Part of a small language model's weights.
Size: 16 layers, 5 heads of 32, 5.62M parameters.
Architecture: learned positions, biases.
Each number is 500 + 50 x the weight over its row's rms, rounded and kept within 0 to 999. Layers, rows and columns count from 0. Numbers have three digits each. The size before them is the row's rms in percent of the matrix's.

# layer 7 MLP down (transposed), 640x160, rms 0.0619, rows 449-535, columns 0-79
094:558515497494538487548398541508491489495491503535538506427390536529423489554485416418538581534565429474495424528458428468453514442424520438494515494463469388501523442538529491474491519467440524493447549494480485563539444503578524452484464542
112:404431447442500520460550552369526503501448543458525422596491471524571463583462403457517438531509559503537418567506554441549454440442433534532565513481530475481578475520559495490554522551429475447532567584389457458496502503559533562514496506
095:505454523444521634435402451413546499591457533520529482507418446500539435464576477450400524453475512503443484499524479534508529507474458585499557502461518575491404484464560500408394512469503479562529510524448522485529522505596551589482494483
095:548532531492487548483493453548492439521520571485532495370362485499477503460518545501488521500522457400501422556485604482505517547425517551426429556407447441529533467491428493524369497478521553500513600479529459520537516588533548471460556632
094:506530462432508482571484499449474590394414516579480536508526433453551493471525484514569455435532490505437419507422568443546504571539471587500556510584436537520546457615638500458484422553460483502499455542409437525590530509485521477494441587
102:593615494534484600435571580417573550486431538450565555547539481486513414606505545403520519440527458510503559510495393517496528471542497532427488534467459520519414475488494497516552503496499407412591417582505516500565546468527506553460462541
092:378522495607559499544492408493525561514456352505455462565436514457562508465499459420512453567497529459475478507504474485500551534581565506426418483518536556476433580601522484658473446482416586512436469439483512557539599486496583419458494518
099:526515497521540504540505520471530526549523537428462472564532544524482513484542479541507471434478511415507541561567549460605501427539541425404576492454515465394503518565546417457515505563467500531456397468519508545513544434457570403449431566
105:451489518573513513376546471450571470482537459512575458481513539493524414482479458510414499530427467519491511475506484600542535538557492504533520517597496534477528477445523569453513516487433541477497503516607576482480495532542507535449444487
102:509509481503531427503405432490560512522521415492456515655513531565411522578470421414501498468609507489506449518564489455504423494588535479450508537527512536479485543558446573537522489451471526549535519562567494456501585542551534561508542591
106:499411531575429588510473514511512529544534506463454531432550470613499499564612552534518429430469607551487490496538552523490557510476514532460511460554489422625396572524502477488460537521471421553421544537487540485513535576486519476512514467
085:535569455503443476433585490427449481520507475603571487527545376435533559463468461518496553416477510517535537471578512470556514492457538583486493516403529622487512534543561591481524517541512493496474501502438540460547501428483563442501554537
098:534510428454460538552504450462427452492467536505525469481408517570546467452411563489420624429479466435446461478594484473534562447494457530512430591477496505410359583537434486501534451437491501412489486478501571492483508546458588407481490462
113:640493491514514516486506524410450469526543475485501479435458517511475527474479619544474589513528508475489425499485496444402520487574516526466510581475480494545520556447521540514470607478455439509531580536433461433476615527508480539437458543
110:500510487575564434568458449552408520504572548485529546382506489478551549554553479543523554489515517453477481481578477458534471481504501491582475491489538488524533447565464475493481495507523506550533517552561485466565485522437498427455531424
103:446580439423486506489592507475552557588487485463528506418541464483568515527544538483525565415499538467343578540424470479477569488474415449548506537467542511544518473499517501509539521591522462481527521475380456553551486469597462548418431416
096:543639470545451552555461496456521522467486533564420516506531635501453519497524434446472487503526561465607505443514487626560414427504549533505551492518440459390500526440477506456538563436552528536457531414466443498476545446591518469529463530
102:428505417581489528482535526490445435463477516487525491411447525500476517501528608439520525392474504555433520494557451482444567433473471561488432485533435510492504457413539569466411568518467525536451563476445484562472450536529484511460509541
089:411477613484496535439448551493563552486501532543564549668550470483521602570546370552477506503440481557447466518585474508448452481560479462482518579505445514549478532533538481455507473527507498441512459555514495487550534478499503452559411546
094:508512506515557498517541493463514446592444553500430588560432631485476490477535571512591538485499547572430510540536519398433494494531477540488503554487501497501537455395429456415427464432504604425448623487508496487557466542485428559545471494
099:393528462505386605483475430450515376528493459518538381427562550544502460465661570535417514501500557491491388595457460488546446425494531524412522485508579499421409522550513453475555512464543575592588462492522436502479526561492454453540512490
115:438448513465576525479468509506472524487455544571492452534422564455509477523601587521507531523469504579427551460552531477510437501459414551499459454464551467488421506565582598511428413474536427504526518479417572583443397509467547609519627537
097:521440481495507545560579520435478468537484509537563492425456454366525481486523560528581501544487435545499484556485501449454499455469430491561512521533473466416480503495521403579448517543573502476533454516443466485537524505476467458519569441
099:453382508525413579381546483399477493501496413468496559487524512553522546473512575462580513484534617481377516462465590442487346461531454420404476388501588455553528578525514492568457417424556524523524489568456449465565406508499510472515492393
100:567526479523411546477466408493446523516528445464437412496541583540513400480498591442562516537496529518398460482414557569488534513504457481526642414462430413467589542457438422480550526524534455456479541459489486458473503481478536481426525488
103:495479486457472423587552578478559555503564439521514457408570478497521562482433509604453523499579466540503402454538582484562497521480481499479444554412514530544481502593526503479523381498521513523544512510458467426460524508428453612402503480
127:555518433447475461529522518480553559523441468434503498473481434491478441511561536479474432513550555571502449466473461485566506414428502480605443502480475477567518536603481521522539421508543480437569508510480443531439534515531475452441432478
101:578506473566535497506523396545469515468566518510592538528518529499396483440384519498473432503554583448490539412531594429483545528516544556410480582558522532544425473582504479521468463537514448580513612563445398615524488465574533447412448543
096:462514563431476543521562493476496550492415540585446492446524485434493502394398506536441583502532449503553477507484471579550529543505417531459479483476504485555567473505458537433533434468507517433591492473528524481523549431547574528428532505
086:636541484434524455525556476567566514506481575492429508572558501513582531542521560424587464516517503545499523564503377555443566529517424513412520499527513532517475477470458514515472549530519428497508472512423411578506473510514526482464456525
104:588446477487523448508518547439594430551475501569521533512484442525569521543504492556515579495527468490431536609466516548457571581490469542456467478473466516557559546525474537491542483546402536476547439467514513471580500447452501492463496448
096:514531472552466419507532448597514541442587494484451575493586541507521453589468550502404483456506477526474496489538544523433528492518450507449536437469465464474466565428515542571532533464463586577506565439651342494406445491405501531517492486
107:493375478483557557505571508488466527468440438508470505511428438485488495513601519544470452520510577530519544579550474470458307525593511463507511477515510525487449578558501451534520424446558534507530559444434564473551430440478491500575514429
109:508526477534499488464509414515485487430499488431421499533501523454516571541597494441424408566516462387449537556475471493496475469417583538447542480419545425553527478511509500522470519520480410547498495518555512501479507429489478564516449537
085:527439526482531368529471482502446415510470542506361518569522494517549489546466575497469492478489510518488483511544409354455557524611448442449468548523502573434480523606594504553427645541507582554499500470427502528512471491537537490517525524
110:422586490542522467554542594462399523473456474488474515559439517489436474428463632482474464468490476509523526579538510510577549527476476484451560452510400575406548571476481511461484537583632472514416511417573535533511425497491592461497498580
092:446478456518431543538460396414587588540546481549474492473372470477505502472505473528485566494423562502504568527493527548499501460488479582527511451518476562509494543515481526490486435421452538570439565531517509524556515619616520509636544454
108:485558528427540502481482543514432488473437556534482447480473464522610476478381630463549443458448556506541511454499553422367507452530529454502547502477454463516472499404506517555498530471429419468457519462516625567562568418513536462555491496
112:535458503459576490548537440530501543472404471504514474506487538605488462529562504513509509555566475453473509488454505529580339601505470523567592450550509567485519547453481497489395495486485503544544547550557476484443506496482516567528519432
098:561410540485618484469383442521559535440468448423427609550456462447486484439396544531538514437493577526571530488543575527474592447554479581463479478441402491559481583479422484459568572486486497474499448510529485485499498515491547504497461441
094:471390535520527471525522533492482464571482457446552503517477481560458464495446533511594499488483552522500556475536614543448548476525460413469536469435647549455523464480567496446526494449544446459552562506539541477535428541535464464513567499
098:455457496470497475479491493464522472574540430443513503539509622481522422494401584514499481528433443487447367506494496438454544451456483469510547508514518526488390545447499491543502593513499435519452592436455492454544428562462463501539496517
096:476489562613536481494556501502495568480449454368630476501511523589477380563526409489504491527520440582570536458416617533484499545565466484488538559522538508476478431476538475482511453496414533529492520585470482529444498507477413481545411489
111:484461502554542539527476518637584459574578451507523408485394441444470464535435556428528418568536544411513438434392507554562551535486612387496432543502492441508481529516541482489471534478494471546578457449461445575501523509562482524460556495
105:467565516411497457558536485495468468399459578526474460594444461521525496541509556401443462461454398570480390444526466490538475527580521528451496523468599500469398450498472463447485473523518538502532435463479475461446555487466489435478613522
101:534583549552564569545529492532479453435454530513622574431506468500455447487435489563468560425558571517549563483515583411566460480505570482591551412525449534476556550528389480502417422511540494515540455516515529508436475406485537563485424514
101:461416519524562476538488497466512518444536516512499528578489484471474519578479471423542503575422548516474445466513557576554483540519436531521499534490519483513540461438428417523389453454469490563535556415510415406460473492547465582546557478
098:561636473512446534635516454434472469510444537550573418470477506447495495460410570528508450422517459510413510422404481503470430482415590487506472604504518427487487492485511545577497542415566543512433392584456460490609571546493510472596522498
096:546432590470538546527493574493571562473483476511506482483507437456490584604509531429442481538554521524582503423485454436510426561513546509552460522494489536445467438494402456550461395451490506487508483471554461452523496546440489484557493508
103:541495463455545469479469494532541464464505447406522447492468581507466490521505441531475621506478533478541540425547496376436521447536577596462533507469466556470520523477553555538513506398550469484567466507473549480479566479534464426537547542
099:462470473496504501485463441513519603504488512481489525579497499510475516487477483506557581602619576569487411403547490562532532526433528474468456439527419506505577541521416530424538465416404459550470408508504587466524456501524534500513513545
105:550489478497488471443465425564554486477555528608617464447483541572464512505503456563506479601562487544466480574523472531417551525564436534579481486491491527430486497595533491482518495600458485559501581515480530493505508519410496540436568545
094:538566606432423430486551465570486564545456461486430497481492440523572549580510513558574519490468608531574464406526557483393507481493464507526385433472522536529563532472411473465474485547496513483454520536451447483464450469458463604513397562
094:477525533465594433560511526416431511511580528530500441541545581489538422493499408497564509463477384548494476555465480497523454523490592473575480545450474518488395531506547384504550519522441510494584454578473532590428529510514517410494502549
092:435471509484626558472431432400518478407491481529519504368571445537502437479490549404456471529504506464550464446512544489407496557515530488589463484517412509549543538556438463571392435475527575519503666564474455521556566430528498531474411439
098:387550477586529457526468446511528468496469484525479506601404517497538570539452545557527463519457567413487506529463514524435526484501502530498509515482505509537633587580577515475477520442508386464469570473666401527490504494458538417484497512
099:482403529460456538530489489530511550366496511486506445478444397491460478611596434458438493528488519476521495387545544585474527423496530504519581450541579446489508528515584444483446463465461450546472561524480427516532436537454473529590546479
098:479539521542513497445501577545474512460476525492615470466542448508629452498469569404436449538446446576499516404456538515499475525529514492531500512437462459514462564421518467539540486508517463413516476555460439539530533486558460493516381416
101:392500532461572472519461524429502560535406424402478592545487541537502480547474432487562600480450555458586511518560510554504461501534551519514477477492465560460548504542503442536507370505507507460516560437375499594545464502498388462458452498
110:588477561432473328482477591454468540495483482443561495510526539452487503446456513530601509449477510500455534532570501513500564498522410383475406516499398458501591437478545498525440485532483494455446563571481519482452444464549504468498524512
097:579477479508491515521581485563511599559483572456540516555470514446430550564471514434570552458506519492523399413440542484491548503503513417544456480443455546538531512473556455453551518506434528487465554527552501453505558506515542447510394542
090:528560580498523519545555516442481563446502472462472551522522484458585454425533413519515540475518595494531526671572570553548419466506507512523412510534589661470504561494462540499462490459447502403474431464558518478447485508489581491502465432
093:571505452457456523550572479531586548532510487486659570421370594497474483411415501459426489627501431448491447458518529564466521546470482539531527451486534517486573531451571512558561513505537579401517535442610561482491406579468456491545476579
099:538513537491460485542409447545460461472448502521513515523467490560542430498582534510371594541485517565451477524550468505510510573481551441460508525482538476543520501511585436488441442543554554508571592463546468429440525478605407514468552411
097:464521489485455511505452436524512486511449549458544504476574554524539483522444567537467531531494526541464470524555425496498534510520410498459417497526501542446493524388478546446481493606475528492598430497613377460506509519444567412506642565
096:527399587489475467439441418477392461522580496436522481522489437452472493532543524524507476320552505449559518417462443566475481536489498560538554517488507465531474519485411474569434532547500547428444557533457481463546565567570590571504524514
105:433503479521442534546503507598524509516552571448503518524459482526550404395469420517422586541465516511525532536519463451502509450502567459447392471475415591506448522471535509511590575493417487492471405479537503470579535559530491497514454557
093:553537575471432564483423473559507495513483470516558496527582588478458499469528565408526533537484548453391488534491537540501473408472582462536417526461580520439500539439476458469559448532446510544500436466469526561445527522501599523507549463
098:474481482515445552406523485567515487527519499555454440443571513458561533491439458569455453518482454507533406504466464496422424511480549478411419523556480510556477481517538421583523539500509479536491517487504387315516436621528464508509541465
109:606531527525476485518459486509438526499483479493450558572441520526427546515510498463533468516464551470512543488410554422567511473421439587427488517459373591436595516465450460473595462482567522447548422494514460517512552560486533484572485534
102:511535526404540587441458506371548447483455460523456433473494410593550510497555571460500428444638511488493386446538587486513487473539565464484503470557502472537508486486467508522490469465449418523462549453500459376505478441518511445397508454
097:427481521436445569479541587468603538450446549502411462580553566487517388435529451507505496593450507472501532530525535505495475508480610449460439427458474446446466570471470434511538549470463460499463411489488610491432499439445550436532501448
104:511427510569512600517542485614430429517582615458446519458468458500486511475513503504510474515529461538529458473505556563569494538505543507559504375674524538519469503451475392570407491437489480503468478397443568511499532551577477521561513583
107:524476498498502521388490499468630505422525488514492518461482424455585446509549567445520494477517522606366538528409520536550510489508526491515570428576505520474577527528554551514523413543554547516501474422534558538503416573520489658521479486
093:449531459558573426483559565543426624474539487493571540488430511517537543504486433465476486410558489539485430469418499572427442606566505495471472493405548548440418518522480536425548494454493543462481494473572524489527457510559464538502486566
100:453517532502594577509468525374399535517560462525565439440441509523516493519482528589588525512535456558506403503466426450480475470481498537575487429528470554434511445460541532471564582503472497589493568568529442518448471542477386444471483606
107:463501502555465509539561540449536489532561534496462520442524433461489507535561556435620502411426504490444500455475396564502563470479498434434474613511481515537444522469453494505481408465474538559430366446479528442533542540452538623520625529
111:580490537467567553436551456482443437446439467548408492411465465477496521450490429500444505452434569524521435542447411519538542572507471556478500413463468477488399536441440379556448459484509506506497547482499506487557583533509510495421442466
090:597605499508462526494435488550490499472470578542449584528519585530386581458439532514457604445514485546452551508542495417494445480464502567455461531485490515491437451443560494539539398453498483492555441470533441519593404658548539458503452391
099:498524520458522505482595392512465418538481513474393441547528589530513531587506490474491439494624496491451546508427538478520505487560537481491550551558502479466480462511524554487445459589493448551556425578593557583421491419519587520515544494
089:467456468540492585512564493405424425463471532527483491586508486558601511580510602565512526454462432443480529591478435414492402452536569474487531575537538538495534389523462520515427492517532484467580401483508449477473502480521492514582434489
103:461506565510447507499538458531498418521521501477574499444488468561490523597493455462486461439559559554542519410528505581541462530519512545589609474473466420540615474459506428455428497450446490507534529466526515526530465518537568429485497528
109:433569535460415475536625509505471529489485496558545493573466501397493516545454534457481407372473475512474445567574479469498554474435515544525652489467574499522460471451502513475465525585558488510495464451544545443598438449535590418532410570
104:542485513496432607447539539537367518489527529444517507522411527519434516581463491435481388439428424503431438520548468477575604548613471350553473514485484362553532527469476468426518522530530473523474408567458453527501531537513555529477560495
098:495471526484513465421527484501447524570496566456507467569492555504596454541456589502519533420489406523425437509569506465515382444534442539545539552488514491480519503490457525540437523504501616440505605525487377545516495541578526514542532532
093:554442471563434450504505466531512436487534432511458528497482505515401558525555449510444499511558520521402504526447512483517484484448460469472502490506572556565512501483420476528515504535513484476504526454542506455667472460465527495550473557
091:450361526458534533536524536443419490492532352451502565540465499432560526496489564487547535556462487471467493423481551463478467546444474433463526572436430525488492529476518576540512581447509564507479549557507482463414522493498541570515480509
# layer 7 MLP up, 640x160, rms 0.062, rows 450-535, columns 0-79
115:453523510569424580582519567514542466549480496476477486526494457559503436541464548585399583478603450481575455438493455471521601467495521452543448532376561515407377487498562519472516561496466457541563469545484572440411555489500480455521446508
091:419502519500463465393423475492365484502463567498536524560514545462466471503453524528480492510565516557570513509535503491534474380568476400480509582473412560567477432484500443545577481617477534571507468449548449496595549510515416491509492489
095:502465504498518421456566472501544451567497494506545463555547453405503540605422511437502514489457515465539495440520476591491539488509565474539531573542527510471429481434479509494505606467516538518539483527484453450436488408489459575542405417
098:469412532543487633529486559524556506532474518427538457511440499511563426534495524533477530457521455495586440539464425519565509471547489468491482489428498508398492574533491473494514548553478497522476497455552504431502475430495470470493420561
098:481454504572441404527463469528517536456484482569431516561430521394431566464545440476510491532419562510492514441557596489549572456536471501429517481433497529388455531468500546496503524496485548523486488550472539474477467580457556499511527431
100:540509414475570526606478473489553595425519530513571606520514474528529466494526492590502554402465498451483529522536408574480516492413472585588504430533539454498509545532487501486407489506551583436433476400535385592491524482514555485543486487
105:521512513513523568422526424487496510513495442527484420531567426498553492390552455515536483482415464495421417437592472459458514415492542563434532486569498565571509505539605463523508580584556502524504484458571496463519523473486501516421528607
104:473530578425460513493463546479401593465505480441477504513515513443543536522500571529481438506494494496535534545598550482457495400470429466466493489499461451515509516468596469529579480571487469532499457537468537479486507566505550492557464477
093:449469463447528471475500473535508469535461577525557506460531507488535459449483604500397450531512471596536508503497501472473528550445500542501435501411608394413547567545512447549496537568444608405533455562503445424498463581543536500497534426
103:383550533509503560446600604526571455476446534402516535548432509546605531547577477546513522518433474420602487544462396526546497575497523519572422490496348559469479463486435408549524477512516563537442490492508418461468496514535558563476500561
087:491492468479562530561531493433503480526530432526457526491544485652511419634471625427439578559517486495504464531442479453548494437564592551571548499467581473517574525489534452503531443522540478443516463526551581518493462468533504563496429401
096:426492539461453495464516421550518602513448494540425470439506536440509546454530470451546459555537565525488473446518419457470531632534453408534471483562497464559509510493511379552614591460527577520490557402433604477504471579492561524480499498
110:476554418522546571516524532569520472494533492583449485516564631535499447528512409459508480504482563610533439508459526540600426457504517424598513476502563483492633416527442489455467539444415368478544427511516515482558425562518486518409534434
108:559445481434550493481522443478454551531381450532492509582426517464462495465442519509463459530451555525501407563562506471566455376482429559487453492528462508552491531488423564514462432467512439461529532495473553500358452458506507546568494535
102:493561459411491498541593536499550419583395533549507559491513516467461477486477471563521478522486517480532479497432542446391456465477543528490592533507526501565514451492497482468555540430556531496538375505472527390550509558530514420399555547
100:468473439514572470499545488570566476540491463505538441508467520524460388532432424492478494458500459555473508476513537503566618467439400504534448528467503474507500462500648456574514399539532443436520509522453539464535456515411417478431606486
107:473510445538610502493455479450479404455475445544577547491435506484452577418526536514556500491612433518546459406403567437614513436443517462476484479453555560450519440481454461485508431540573429582493591489509555485504546485480458461571472465
087:506429475476495496589499391491569494504335503476531486470480506521507440460498603562511535423499412526519494498527529542571403488436534464543447486488606454563516632520477402528456528482471534464528484524531452508594638490587528513460484512
102:474602533512427495515587527496499489492577404472578423565496534496544463428594495524414492494570575548532512494434445485527482485464549468498423483593513529535465573475483479512582490586543572591539598595535591532455574507545498425550457510
106:552499485493505457516506476506510509421433582546526499497408429524471462436543554516510473475511619490532606474603441428454461483533544477563420444488489501553550522443517526429566554504453451518537431521486546532396466592507470422539610446
115:504435474507381429557561445521557390417603501525448491565548537550498436558528501471557534439524547455436433558520515546509527527557445571463513474492490467445511520507485494623535579456507501489454481493494562446517469479530509451511462518
105:476429535583533487442442473613517491437557410517361486567569514579435536447519576486498434498441555489400581531524446531466533488534423470507528429504615474442480483482462530475480485442540449465474480501546486516479500465514572489517570473
100:427467585566469568526499549594581495473471510466525532481493541560526565378492454489486426578395447440475525508574439524434564412611566438480475598499434483458480532495504489461524600557499458517543517478520393431463522397533447508479476445
102:491472593501546521445424447500526422512516479489518550421483545454521394506454493556458467487520492598490517634509477503424562410542539524551538538408468516429493527468527618472518526479575377469491442608500568569475472538534440539554415470
103:519502492512498477512534529638501430525523553527570578528567533578503538461576511435543459586537408431454506366497558475504515499499507567463523552512630501500501533356444539461557507558570537520577492527511563429442535455459446478439553491
117:536541436475475614404569451534505477530431402498503444543488463580495387462552518568515463543451485555621550560452537541523453452490433499553403476588540587497556547534582518467517449506528444505579456420498535586461492504567468465555466534
106:466477499455436536342465520563550553477538461503477519505475477494576494521484538556469448497625522448502556504569479457495490518425505519564483528484538501455469538434441564458576503550495437432443522570451551433448519520546571540516496503
100:555428542637446485410645457543469471519580542508462582429527467578527456431520552506577543467508518568530516515475491502511508570516507475500540450414520538502548560490521475444480507446483499487447497445544542499430471514530452429472449428
085:394430396551412505419516551480572528498595480466489553487490479482487556615402536488457606511513474535514464507475527512542536500525514420566423480518490523417546538545496396446600499500539543478450476494529529475496490518540466471597506531
099:367466480515541462500484433517464436419533455524547502495554507463433507475577492375504445520440425469460403443501529507538400508493513654542582584464508437558569537587538518370523504539561456533451430493483461578487535527513499517578504487
098:527450560459506541487527508473457458491428454453488508474533537564462491595445433474487529513524488451510539470562511488556564463483521517527517550500523490482528497480597492426528512495512370506519435373480495532477467581484563494384564447
104:542476440489537469516542484563468541581513503507514523506565500592495485474546552373567534471519482467462495568459535545447527534487482472452457513488506541534623541442504536405529489563491463403501496446539619509568445461550436482475371514
110:539380568442576578469471414461433471531559519485477550423479561597404468513493537473500496521504503577612452361457490576468461468439509545528498501505612548454434467486522501455443525492491546477467439538530455467517529468569530409582570475
092:523480586421531466476568514526524541458473470503456453483446523427510483508529554627538400472355450511511513423474509535575568439423477514500502437444457449541479570514491516539636527515548497571489531506438490535535502451532477509477524466
106:552434597513478522457563441505474441413505578593473543485562482391506552455534450444518538508533542349437578520501479529524430466514594510483403588506593506562519507501475456444467511459417459536513472501460509564492470499435601506522476454
091:439467483520502491528529519531477490539413506515622507554479447459419500453505490514546481539472540390550478410459360501470470510567496436589538540450426420526576450573447595465503518582488566394513395471505551402441552469386439488462399476
098:479423525585466511543399475516550475470527443457482445459479527565463537574463518493530483513417422541588595498424560514614563439477481505488596482442599583519525508558459519486518532483439447557489424449519495513475492437544478478491608542
099:511509494492600549520440536507474543491488442511490462536528571462523572491486471405464490481525542501489473460484516553480425529434481519518502464508529530560532477525539471459426408420534473541603598559433453492489438556471491534556411489
089:558466499430482517546516507461432492482486441546420470537468536518509514565523487576464476464549588505487572357468465484543476543518497532480478569439539457559567508567540476506536461530480432565510456533457524569619456428502449567482443540
097:544418552517574469565435541528508536472511514593476466468447582482447479460521432517475565479413468603558452451460507511490561511508420429564520478419495576468652483452504507515515580575549453511503541513426413489471470505499526457443424476
098:522482477511452476441513517465491623485566514619582496409529464481528655513438469484493463463558499445534584484549507570419391487560486520491432608481508492453443496529596438489499426562421468529496555467579518574491511560456500439463465453
095:490475482509452537517561549499502413571564427507609598513458519535448480528472528524474539576484486437489465531559539488522347454452513541448549438466491476517425479582478504506397538453609434593511508429485443499507401544526571460524468465
105:519538416499481436491471374537466496454518559564480553470593433418408466528616504597491488538560548488562509433471460544553492474616502533535510509486418445527468515617502480545576518566458463505456393491509473432488524450445559461560489400
102:529477503407515476473488436443561477480570496523443418491486540536519556539417501417504470471538401511449471490474534540423508539518483550585482609506505578472502542517557514456462466569412449466511482526525451496482415581455467550480487409
099:477486401514471480401531550491468517573489519505446502477493516496478502493539593472444524548546543525470480469576536443519528518395561369392457526522625634468496460428515464513518493456540575481538558452474463441516499487475583414470526469
096:488544421469420391374542415538472395563434528454552421479481532495533411466476473503368613514490496459558480474511536522577520578511527432476469605520602543573501480542516542464524548559510525445465411444529507516437562541453514501420569494
094:494432482533524552501522420568552523535499548520534568617502375553425534496468519578478542540420468518540524408524555512468497485630414546555506570509510512402517427516526416427539474514488558478423451452412458512397539528533437537489568396
096:414479520452404496445470440475476507685551484481507450565417451575536457463460501475544431475515471534524503490451535474492588510522505479457450456523575496501433558512557452470495431487487499518530462465394508486472505508502496570447529476
103:506369575563511558511509381412527475424487513418470488432459461432408494441468543537511528452491523549494612438473616506472602559542527522486500486484494575475541419497513533543510508469495514507514559495507454565528470571479557474455497440
103:578529594468445497525456510514510425478493428459521508468605625457487515505453467544479411488493431486566516514469475457454527528419535510565558501482490471499436552499563469580574616544480513508533468419511466442525523509477566445473529463
103:448523506441466561598554533540537491427519521495515556489520419489484473492524522491598507550510478478542523496557365532603485571524622486486443460510486507596527499416469504464558556581549536446449573523519444477386501464448471541560501522
099:558524495487555515494457543525507552514492490525540396570484606490506444552421450454493545505502387530504539564545412475518559503444483495549568487532490530498480467491450498408599456470499494523535486497485488425595569486509568455440479497
096:506559452533517460517553409557527504435527537616426487516430491501439466410329541458550492467494517489529516524554386497534465567499507476508451499519543477473443483483517550423519454543428495449513499488510526443556528465419535563414545451
091:476521549475439590427554520494511494478473526444577467547448564551502463453419547416536452462446545530591519494567443528423467487503557555468578514437517527546521472603598474536432554507579447502417395495494496493543528480523510446401560573
098:504500350523527566500532474476555497504473484551540501430524482409525399455491402534488488518463502567456587461521603617563482470561503499441533438444493535512553573512447493413452456563465505465529454446497517475510528429515513529474452562
107:443538479556545522456506455441528505471527455565453486503547509513556514510445498527549466470511436640476519601568541475573506561540452523494440505521489483490520503566444547487526570584546525404512444491522588465461493563537456519486410478
091:518529477503392572446505509523420478511496475545535591560490476541489453554495466524548485466559534484521477498614454513627483558402565435458497473572500585500488438529519528506536479593514538449494473490544536576393447511530475560459370479
103:433497517422599496596557585535557472516479477517419516450534515474527502500520525439518410562442505574518534501494498578409558452473576386468496462435523547452518458532510484417524589570493500536537485471494506529511466507436612520446386445
108:385549558515499476449571430586496395500500522511496511505413529536536499533500515415493495537596547432597622544445445438530473482497557518450474546519506492592563518451442618480428527533508517520518498500532585444549465494456423474469531478
104:499528474482524544493435484491590522430512564525450579467542539471532592520519463451528480419514454555448579463602486510492493515566467484435411475482468486380423507634463506569641468500528458544503470542564586375427539541530435552537591561
091:419625544466539455482478644568534526563487432463392457559491538527522518483535571509488494509497459554517499400496464496514466546505519477552370489613477554539495392553587537526551459490517549550490482487501484486528502487509480566481456515
088:525503485476429482439519598414551503518447421441529600514546465476508491445489582429439511512456518436495499482529456542515493376436449465507484545559503590478464505472425465523478425498591499479516424581508480441449422583547455502460540476
103:496525533480475411399575457526459477514540522454524456558457541447376564489454547435583445528549522514498542573536509457576602426481491564517550503554461526419521475472450504549489493514476404454493439545481524546502566524470528454509372521
100:555480561487612444519559539543517414540408493618502498564549542543519616518411426495506471497503448448495459500495423577582434505452511529456498568566481533483516464471472493560532577423476589524513539504490564547473492494460579549453502456
099:477454514537551538468462486507498533526501456567551500492577494503574528488522442495384477477548502444463503520400544501540447383453572522540521544534528505498485563591416382570414463574502534598545532496537507460406549545533502490468502562
098:509470537448462467469467536531549557502605516479485357568533450533459394535569584407521510458517517493526450480560487411541508461479523561505471548548440522498529444563436558427516557490517519470580460547568500601447484545453539438494433428
096:526484550571424556489576515489486493533517583445508464595590507458496546434473449482484576470499475487583460529563474514586410424472512466505495538516539453483465439534582460492558508508528529527572487467452510429437572574497503372498470547
100:448534577537499465573515471454501514440459470521470564465576492580495466449461517482508543507447517485454542455512519469548511628539458421443437625570567485532434525521523601354556458570526477534451424474505481485439553472467491561564488532
107:475498471600542545450455435508565481444515514514451467464535474442424488482487510449493542468465516482496540489584557492571480627424470466499443488579560505627475627526457542456567458483433549408563518539404526549486472540478508570455460537
107:472479453506498487484578573450535599503523516393496466524544611546466466519493506454538558442483441514531388401512514602474445509579458566591510448465536502485510589576597548449471534424531527465467497544462439461540525508542498592435506474
105:551513422509490558550493396494584498498448488478511541495496517475482422436483484522534481501564467495392461484492503513571548428555495461518541450411542507490549391519562476463463568466525540516565447524480421557488538523560490540535513485
105:474535434579433485547549523492354462551440435531479489511486532532449419519490531559459481521448528499551548534482526551527503466540515468478471583388488465508469454546443636466528433549534415424544445436469448582426588417438505442567517459
108:461428477429560556580494446541516507483500458566469480528541425485478516473516536600480593522451565487507451532558584488505498473419517603442560536480520542529484566566524482441447551435460550542506492591521488471468585519415529482512613547
094:484494563469487599442494435421505497532304492447510465528523573589508482448497464413591377599462485583536561486531473487528540559528515470513476517557501505498480447508546527389465527588473440556550520532546491534555512582453556488400554565
102:480452509567428482461489547469501437551412532598516611436502454549529499473450559526538452510503515501453494584507526563463571552490530544497538475545529562519526512484441558518388492540567450519467461486586557432548468480528572487518546422
107:513516554489470527475487498460453434497510510487515564461494477490426446501515553462579577425541540477468498452450386478458516530559454457481536561521611461505491552393610513442519516435466511543563557414515546453439515651471497396527455395
104:468521518581487511536420533496441437527498594519562575502454582483524464556496515553533478452454601487504540555473485470480477439492440447445451503492608487617500502537521578446484493570507484527506458439470443471512635545527471503527429572
087:455413541413549484433515496506587536565506473559546543483471505512485457445522596437451458504462447500625525543463468560526467576498518440533538524497477493568499534485503551517631472519427441529435483473368525540567598456468530527528516555
095:446537614523464539438548577454484564528501541542531471629557439557461481562475563439470515417395524446455429557531503570442557528494501505510492488451450569503523519526522489491568450382568581439465462577523502426463455600557487483509435511
087:523502483558580519525428571530459592506531554520525481470541511464329529548366524502490454499566511506533541520523541500464568578479476417470520438504525514508531573483580440548553435506433541522585429467513607443453527425501483535400619488
096:424405518472537550453599460443522496517471461537481425572507608396424514598543458482509347597491482560450493525529529493523521491409525480487483588494467515572482550532538447559513499485577529405550539498536451427534458399496469466485528535
110:587496559444576449582542561454530440441460426554416524421598500532544493555467573474539431462485488482544537550519500468521497501563571444551415535450486511495399513467447528419519535484503409493477510532429391498378496484446440505447504481
107:521488530494489548471525538452552508644602474515482460505503514490488484302460555525569514560481423471395416510579493452533407424474455545466517480453541575590572441601467536553495534422472524522494500526481491484591512531487467417471529488
101:466559451513476486456494478519513540511551470592622517530434470487459501559455560371395452451499552499468540505453552520397437588575572458552507438532606551499439488574478416458585502491499445551513493506396542329526512513455443505537524535
093:436470452451506582467602460486549471460452530497498491453549449555551524460479430439563521429470408508453433400476550503480470522513466579576476526547569616547514529429526490510429438447502465497525512610459468461395510471514493479481524528
089:498506568555512502519518534489492541531522499518484477473481478420552434517463497474530463488531455513511447574507440548541465469494551559549481531557519535497532554563468450576455435460497441460534407494520528464539515523438519542537506467